From a checkpoint of a small transformer trained on Wikipedia: a variant of SOAP for these matrices, 5102 steps.
Each number is 200 + 20 x the weight over its row's rms, rounded and kept within 0 to 999. Layers, rows and columns count from 0. The size before them is the row's rms in percent of the matrix's.

# layer 9 MLP down, 256x1536, rms 0.207, rows 241-255, columns 1280-1535
100,171,208,196,241,195,204,218,203,209,163,199,217,191,187,212,248,207,168,181,224,199,200,191,210,245,174,204,183,203,202,202,200,208,173,241,204,198,208,175,204,195,166,179,199,205,182,196,194,245,189,249,206,167,221,219,229,222,182,184,201,234,200,202,202,213,188,193,204,232,223,173,221,187,211,196,206,248,223,188,195,205,191,218,196,233,180,219,215,191,195,220,160,162,212,204,235,199,229,245,205,186,205,194,205,198,227,206,168,208,194,200,196,219,178,221,194,170,196,210,185,191,173,204,204,231,209,204,200,212,208,230,205,218,207,244,158,194,196,183,171,219,219,179,199,202,197,219,206,234,192,216,205,160,198,219,178,198,213,199,215,172,173,186,253,213,205,200,147,223,180,180,205,231,195,216,190,201,198,232,225,211,242,217,184,179,207,190,215,207,188,171,164,196,213,167,229,211,147,199,199,196,241,202,176,172,180,234,204,214,172,178,199,213,195,194,192,172,235,179,212,240,219,197,170,224,238,208,210,206,215,192,197,206,223,233,186,209,228,194,221,211,205,170,206,196,211,171,215,186,228,208,184,171,172,226,188
096,241,198,166,177,189,180,199,191,204,181,226,192,165,189,211,212,234,205,229,174,191,182,197,186,193,173,198,177,186,189,234,205,180,200,195,205,197,207,205,191,198,199,249,189,225,198,190,189,213,221,200,190,185,189,193,207,215,195,143,193,190,188,190,199,198,230,193,208,205,201,191,189,207,159,181,199,191,179,216,196,217,205,194,200,171,183,239,238,207,173,180,208,187,244,172,202,191,254,214,204,194,179,188,188,205,208,196,205,186,210,199,192,142,215,207,162,150,182,206,207,199,190,166,221,217,205,205,195,147,201,222,220,235,190,177,212,194,217,200,219,226,203,253,192,192,215,232,221,191,222,208,186,208,211,233,182,181,224,168,179,174,216,178,178,214,189,180,211,204,156,213,231,238,199,184,210,195,223,233,234,185,190,194,202,215,201,208,197,216,240,184,196,202,198,196,189,221,224,210,197,174,188,154,178,211,216,204,200,168,205,226,204,183,203,159,140,242,182,205,201,175,206,209,237,195,202,208,215,182,192,164,180,188,210,205,184,217,203,185,193,206,219,195,154,195,160,180,237,207,188,206,160,186,193,188,182
101,207,209,185,210,190,189,188,217,166,204,181,194,224,193,189,168,198,240,263,191,196,207,199,214,195,192,192,199,190,226,168,229,176,186,195,176,204,180,173,249,197,195,228,215,185,192,184,219,203,210,211,225,209,200,226,170,217,175,209,177,203,208,203,173,213,205,192,202,192,218,227,214,197,211,175,220,190,204,165,182,179,222,190,224,199,186,181,214,190,190,196,207,180,209,218,203,190,170,231,188,220,208,202,186,236,209,222,224,175,229,188,221,161,212,212,237,176,169,198,202,200,182,184,178,232,194,217,172,196,194,202,206,187,179,174,172,193,215,238,204,195,216,210,189,219,166,217,197,192,209,182,187,185,176,225,184,182,186,205,219,193,179,232,220,179,212,210,177,194,220,185,196,211,186,190,216,181,186,196,196,175,231,203,196,220,199,208,224,235,183,186,237,211,213,182,155,215,205,219,203,185,220,184,203,206,155,179,208,218,195,206,197,209,196,178,200,215,193,174,181,186,230,213,200,224,204,199,176,165,178,201,227,201,201,197,240,202,200,193,179,178,170,165,183,209,202,159,223,216,179,199,206,215,234,190,214
099,206,208,204,194,241,185,203,196,227,191,188,213,209,205,218,186,199,240,208,207,159,222,178,206,217,192,196,235,211,165,203,205,197,197,223,183,196,169,238,211,211,183,195,200,192,177,171,211,185,201,223,200,200,182,199,176,215,167,169,201,213,226,232,214,195,204,191,194,182,203,181,187,208,225,214,186,194,185,232,177,225,215,183,214,186,217,179,201,197,204,218,177,200,236,194,205,234,222,186,195,218,200,218,199,201,203,220,232,195,214,172,172,176,174,214,201,185,236,194,196,223,200,154,226,174,223,205,196,178,202,196,203,192,204,207,212,224,198,187,161,221,226,231,200,201,250,219,193,206,222,175,218,200,204,199,229,215,201,244,216,193,200,166,230,175,177,200,222,192,189,162,189,193,225,187,241,205,224,203,215,194,209,191,181,197,198,225,217,211,220,222,209,230,197,186,191,198,214,213,205,234,225,208,203,202,206,216,207,182,235,221,230,190,198,200,161,180,164,194,205,210,221,224,158,205,226,188,192,214,191,225,191,180,193,219,223,192,242,176,209,190,193,221,177,209,198,232,210,203,181,186,185,213,241,172,183
102,206,189,189,157,217,194,231,245,191,202,193,170,168,189,187,166,199,225,209,212,181,211,195,200,215,185,180,201,209,189,210,200,191,182,188,179,220,170,189,244,184,180,184,168,183,161,209,196,161,221,192,189,217,206,170,205,199,209,192,232,209,189,211,230,190,160,231,142,180,198,188,215,203,215,215,197,193,198,190,185,195,207,209,197,255,195,186,215,191,187,152,169,190,170,232,201,206,213,188,214,201,224,192,212,192,168,167,221,225,163,190,228,219,218,176,223,208,193,158,197,228,192,210,196,178,222,184,208,196,206,178,184,171,190,185,195,168,213,189,234,191,200,204,206,215,195,187,161,233,156,193,209,222,219,207,185,176,205,213,172,211,209,194,146,179,202,218,177,194,206,206,194,207,179,198,215,205,205,201,186,198,228,207,185,187,224,190,212,183,219,175,207,189,190,173,185,177,218,210,226,223,185,218,185,212,226,211,209,190,195,198,189,179,209,183,173,227,187,170,197,195,217,224,149,175,212,190,201,204,198,200,194,194,187,180,198,192,174,166,207,214,185,189,174,193,212,232,240,185,191,187,189,233,207,227,230
102,217,219,205,222,225,253,187,188,229,223,192,215,209,199,190,212,172,208,253,165,217,207,204,203,207,207,201,202,208,202,173,230,187,226,193,203,239,195,179,218,224,205,201,216,191,180,180,236,200,174,196,226,211,177,191,212,218,226,134,209,203,230,238,196,199,197,205,219,196,226,203,205,214,193,210,207,216,191,202,198,228,191,181,211,173,196,229,213,224,182,219,230,208,188,159,209,138,189,219,201,157,169,178,185,204,220,194,182,199,194,200,200,198,206,245,228,185,200,171,165,215,195,202,212,176,219,188,167,219,205,225,217,235,190,177,188,194,187,194,198,193,176,236,187,211,227,202,173,217,208,224,178,183,193,220,213,190,212,215,203,203,193,191,207,198,222,198,180,181,216,218,155,223,166,188,247,215,200,189,205,181,182,226,224,215,205,160,186,212,215,203,196,215,180,195,208,202,201,200,209,224,167,191,175,211,223,218,201,199,188,200,166,223,211,203,182,165,222,180,178,178,175,178,188,189,200,199,207,215,171,231,164,191,227,197,231,162,189,197,204,157,226,233,189,184,211,174,186,200,236,193,225,167,171,173,211
098,181,193,222,205,209,209,194,187,195,221,189,181,184,189,179,190,173,194,214,195,196,182,205,206,172,184,194,221,154,172,191,207,166,214,214,211,201,177,194,231,195,185,188,215,171,208,211,198,223,201,194,170,177,202,179,193,242,197,234,183,210,179,218,218,207,212,200,213,189,213,190,208,167,202,219,197,200,178,194,199,201,181,256,206,205,224,218,223,209,187,201,214,208,212,201,193,192,208,212,168,184,201,212,208,200,191,172,203,218,178,192,221,218,195,199,267,195,184,202,185,193,241,173,219,230,211,222,225,171,186,228,205,175,209,226,212,178,192,209,198,170,203,226,211,215,198,179,216,203,204,204,210,195,187,206,198,203,233,220,205,141,202,188,235,164,206,203,198,182,210,207,185,214,188,239,162,195,194,208,181,224,214,219,240,180,196,227,259,196,204,162,202,237,212,226,191,175,220,198,204,184,180,210,194,211,188,243,201,192,220,209,191,194,181,229,199,216,202,202,220,139,205,166,189,218,224,180,159,178,202,195,216,208,185,171,228,217,206,176,189,168,205,229,189,165,208,201,211,207,184,198,196,188,163,205,189
104,219,179,223,195,186,142,212,201,198,152,216,191,194,219,195,226,167,183,219,214,200,220,156,184,196,207,212,167,169,197,189,198,195,205,216,179,227,222,160,196,211,173,158,184,203,188,216,193,203,196,239,225,196,211,231,211,195,198,174,180,220,212,239,186,189,185,225,219,203,181,202,204,186,226,202,167,202,202,198,231,189,191,176,221,198,229,189,193,195,200,190,215,219,219,226,219,204,197,204,205,233,169,220,196,203,195,192,198,200,230,197,210,176,202,194,234,204,209,205,181,207,188,193,173,221,221,212,221,185,196,200,199,177,176,190,187,207,213,216,210,171,156,167,187,204,201,198,157,207,165,239,155,209,201,168,237,166,221,183,197,214,217,199,266,178,201,188,149,197,198,193,228,177,175,174,225,216,153,205,207,199,182,202,240,195,202,186,203,175,200,214,186,249,225,195,171,191,152,204,213,180,183,246,205,197,191,234,187,161,194,209,203,213,199,247,194,155,204,206,149,203,208,203,181,210,202,201,196,210,209,230,200,187,207,197,179,221,199,207,186,173,213,211,175,171,196,207,175,198,200,210,190,209,157,204,210
103,174,189,187,197,206,220,179,209,210,208,217,207,169,230,189,202,212,208,196,190,225,178,187,209,192,193,200,170,208,213,197,196,219,150,191,217,202,212,199,185,210,175,174,211,231,160,227,220,184,215,166,243,205,153,197,207,201,200,183,194,231,216,212,198,201,185,195,187,204,210,180,226,192,210,182,210,174,246,216,175,197,160,218,214,208,193,203,224,217,189,175,211,215,195,207,182,221,199,185,191,185,172,198,179,213,231,181,188,177,190,223,198,219,245,225,232,219,188,231,221,207,201,209,152,186,193,203,224,220,203,188,194,202,168,225,197,190,223,195,185,197,216,212,194,174,222,191,222,188,189,212,195,224,170,205,242,217,199,195,203,219,203,188,172,192,219,198,212,203,202,203,205,209,214,209,200,198,224,182,185,234,194,212,202,167,208,215,185,179,232,219,207,193,166,205,217,166,174,208,186,201,189,217,195,229,207,202,189,195,200,165,210,190,186,210,219,232,209,205,176,228,181,246,202,214,182,193,238,203,218,209,205,218,207,215,221,179,213,222,183,172,201,242,185,176,224,203,183,273,207,217,209,218,197,205,223
098,211,192,191,188,197,198,184,231,200,214,181,182,183,174,218,233,168,196,209,153,195,211,215,195,187,176,197,213,178,210,207,206,190,186,214,196,212,190,178,216,191,172,233,221,211,186,196,166,178,205,194,168,189,168,208,230,236,205,207,205,183,209,191,239,214,177,205,182,197,194,227,198,184,172,183,216,208,207,211,198,240,196,208,234,198,184,206,186,202,228,199,177,215,196,187,224,190,216,180,218,193,229,205,209,230,191,218,211,193,202,238,226,197,175,198,196,204,207,189,158,225,221,222,219,197,209,169,215,187,213,194,219,202,171,182,256,218,209,188,206,215,208,173,216,206,176,199,212,187,211,184,182,207,176,183,246,192,188,199,207,204,209,196,198,200,185,216,247,202,183,233,174,200,201,183,199,212,227,207,213,183,143,223,204,186,187,236,193,190,217,180,227,226,205,187,195,187,212,207,190,191,199,188,176,171,219,187,204,189,156,208,234,217,188,202,202,219,222,189,196,178,204,211,212,197,172,191,231,198,186,203,176,187,209,227,213,164,214,223,185,178,191,227,253,200,219,211,192,225,181,247,208,167,211,172,189
101,216,217,186,238,183,196,201,211,206,219,220,186,227,193,207,195,201,190,216,206,219,168,178,159,194,221,189,214,219,163,198,204,217,227,241,173,196,203,146,153,194,198,185,195,212,206,223,203,186,195,173,189,221,221,222,186,206,171,187,217,160,210,230,198,183,207,181,199,223,225,189,216,216,211,182,179,204,244,204,228,174,243,180,213,202,167,222,214,195,184,199,200,186,202,217,195,201,195,224,223,243,223,177,180,214,215,223,185,209,170,203,245,207,187,162,176,217,206,203,193,186,205,177,176,199,198,204,203,215,189,169,165,215,223,209,197,221,187,177,196,180,176,165,200,211,202,183,174,192,228,182,225,199,215,170,209,177,187,200,190,183,176,216,174,202,215,216,208,201,199,226,216,218,197,233,224,213,180,196,207,203,194,220,182,204,187,189,216,182,200,191,155,198,209,210,197,182,230,217,199,187,206,186,196,183,187,219,197,191,210,196,231,215,201,196,249,215,180,184,177,207,210,182,160,220,252,233,211,206,191,229,181,235,198,194,196,180,207,247,221,176,204,195,194,195,224,195,196,170,202,188,162,183,181,207,228
103,197,187,188,217,198,194,176,217,182,206,173,249,219,211,183,193,184,198,212,161,182,200,210,176,201,217,208,186,214,179,197,249,197,207,216,197,171,175,192,165,231,233,203,216,224,213,187,221,205,177,189,202,232,231,196,207,181,204,236,229,216,165,155,223,179,179,178,167,204,175,205,201,168,190,202,204,196,184,180,214,225,188,201,178,186,172,218,223,209,183,182,183,184,199,180,179,196,157,223,227,188,162,194,206,218,205,201,184,181,203,223,177,221,217,221,154,187,211,153,232,196,187,183,205,210,191,201,161,178,195,171,180,158,184,162,233,188,215,199,210,231,189,206,229,190,209,199,187,191,195,195,189,164,197,194,202,171,169,230,191,197,181,204,181,176,227,195,206,222,223,222,207,191,168,190,206,163,187,215,187,185,231,208,162,217,201,213,198,192,203,226,236,205,226,192,190,162,271,197,196,220,213,180,229,227,176,211,172,217,231,234,232,180,222,205,185,178,182,182,201,176,163,151,214,204,161,165,217,192,174,198,173,163,193,200,228,216,195,214,175,147,189,195,177,195,208,251,205,184,227,179,190,214,210,207,180
099,216,227,224,186,242,223,207,232,199,202,177,190,218,225,170,178,212,196,192,219,195,225,213,219,201,192,197,222,197,143,153,191,199,213,186,205,179,195,184,188,227,195,189,227,224,200,181,183,235,207,176,185,206,208,213,223,210,210,205,189,187,207,191,199,209,196,226,206,194,213,195,178,156,212,179,196,203,198,240,205,219,211,229,179,185,217,201,211,197,174,253,189,205,213,186,155,222,210,225,180,174,215,194,205,207,178,179,204,202,163,173,202,197,225,176,187,189,186,212,195,154,215,183,209,213,165,156,208,160,200,213,216,203,193,217,173,180,165,228,203,207,212,237,182,167,242,228,221,166,223,202,217,197,224,214,189,237,218,212,161,196,215,219,247,202,224,211,216,238,207,185,191,204,164,183,216,172,217,231,205,226,170,204,210,185,225,176,175,223,210,176,211,189,147,182,203,171,192,229,196,191,233,195,210,198,177,203,198,195,176,169,162,199,210,174,197,197,220,198,202,184,224,189,211,220,188,171,214,203,184,209,181,197,209,220,199,202,180,195,205,169,210,215,203,178,189,225,182,168,168,160,203,244,210,209,187
106,205,201,251,196,194,208,184,212,240,180,231,174,212,191,179,187,190,233,199,151,153,151,189,197,177,241,189,192,202,200,195,219,176,178,210,167,212,225,265,212,189,211,190,203,197,185,174,230,175,196,193,228,181,205,192,190,239,215,224,201,221,226,185,202,171,214,217,203,190,169,218,218,207,197,169,221,198,183,156,200,217,172,200,213,223,192,209,203,187,236,178,210,223,186,206,222,173,198,186,179,184,223,198,223,211,223,183,170,209,198,200,170,224,214,171,177,174,183,199,191,189,187,236,190,206,203,191,176,196,185,190,199,226,204,223,187,230,206,204,188,184,225,190,209,213,207,226,209,187,253,206,201,211,200,198,193,189,225,185,210,210,197,211,172,201,225,188,187,198,177,216,205,207,238,218,223,195,223,202,208,225,180,202,188,207,196,225,197,191,203,208,178,198,162,166,193,184,216,229,217,211,193,219,214,190,220,220,203,198,188,232,173,199,218,206,172,238,197,183,209,187,187,193,188,197,249,204,182,202,209,182,188,189,203,206,225,190,190,168,213,204,202,213,192,226,202,229,177,219,243,191,184,185,208,202,207
102,177,202,193,204,206,226,190,199,174,202,193,204,203,208,210,225,202,238,205,170,171,238,173,210,223,194,220,192,210,199,212,179,182,202,229,208,194,207,214,163,156,211,212,221,202,238,187,176,184,182,217,178,199,195,167,182,190,205,200,206,180,179,172,154,187,225,178,185,151,207,179,256,186,205,203,178,196,210,193,202,218,182,155,203,217,197,197,161,207,212,207,168,203,165,215,196,245,206,175,175,200,190,221,183,182,195,178,192,186,217,209,235,172,217,194,191,181,190,201,199,186,201,181,219,194,201,200,183,204,188,200,202,176,162,229,186,234,197,200,198,229,202,192,204,211,222,180,234,188,218,193,197,207,235,205,237,206,153,193,212,242,183,177,203,196,206,201,194,203,237,224,217,199,171,212,191,193,234,188,190,212,248,206,266,212,187,227,226,180,195,186,223,228,218,174,200,181,213,182,209,184,217,198,214,217,208,212,170,179,234,188,207,189,196,184,202,190,175,211,224,222,200,188,233,229,156,200,214,152,219,192,173,178,200,189,196,203,191,203,217,218,207,189,230,192,181,219,164,210,217,202,203,169,213,187,224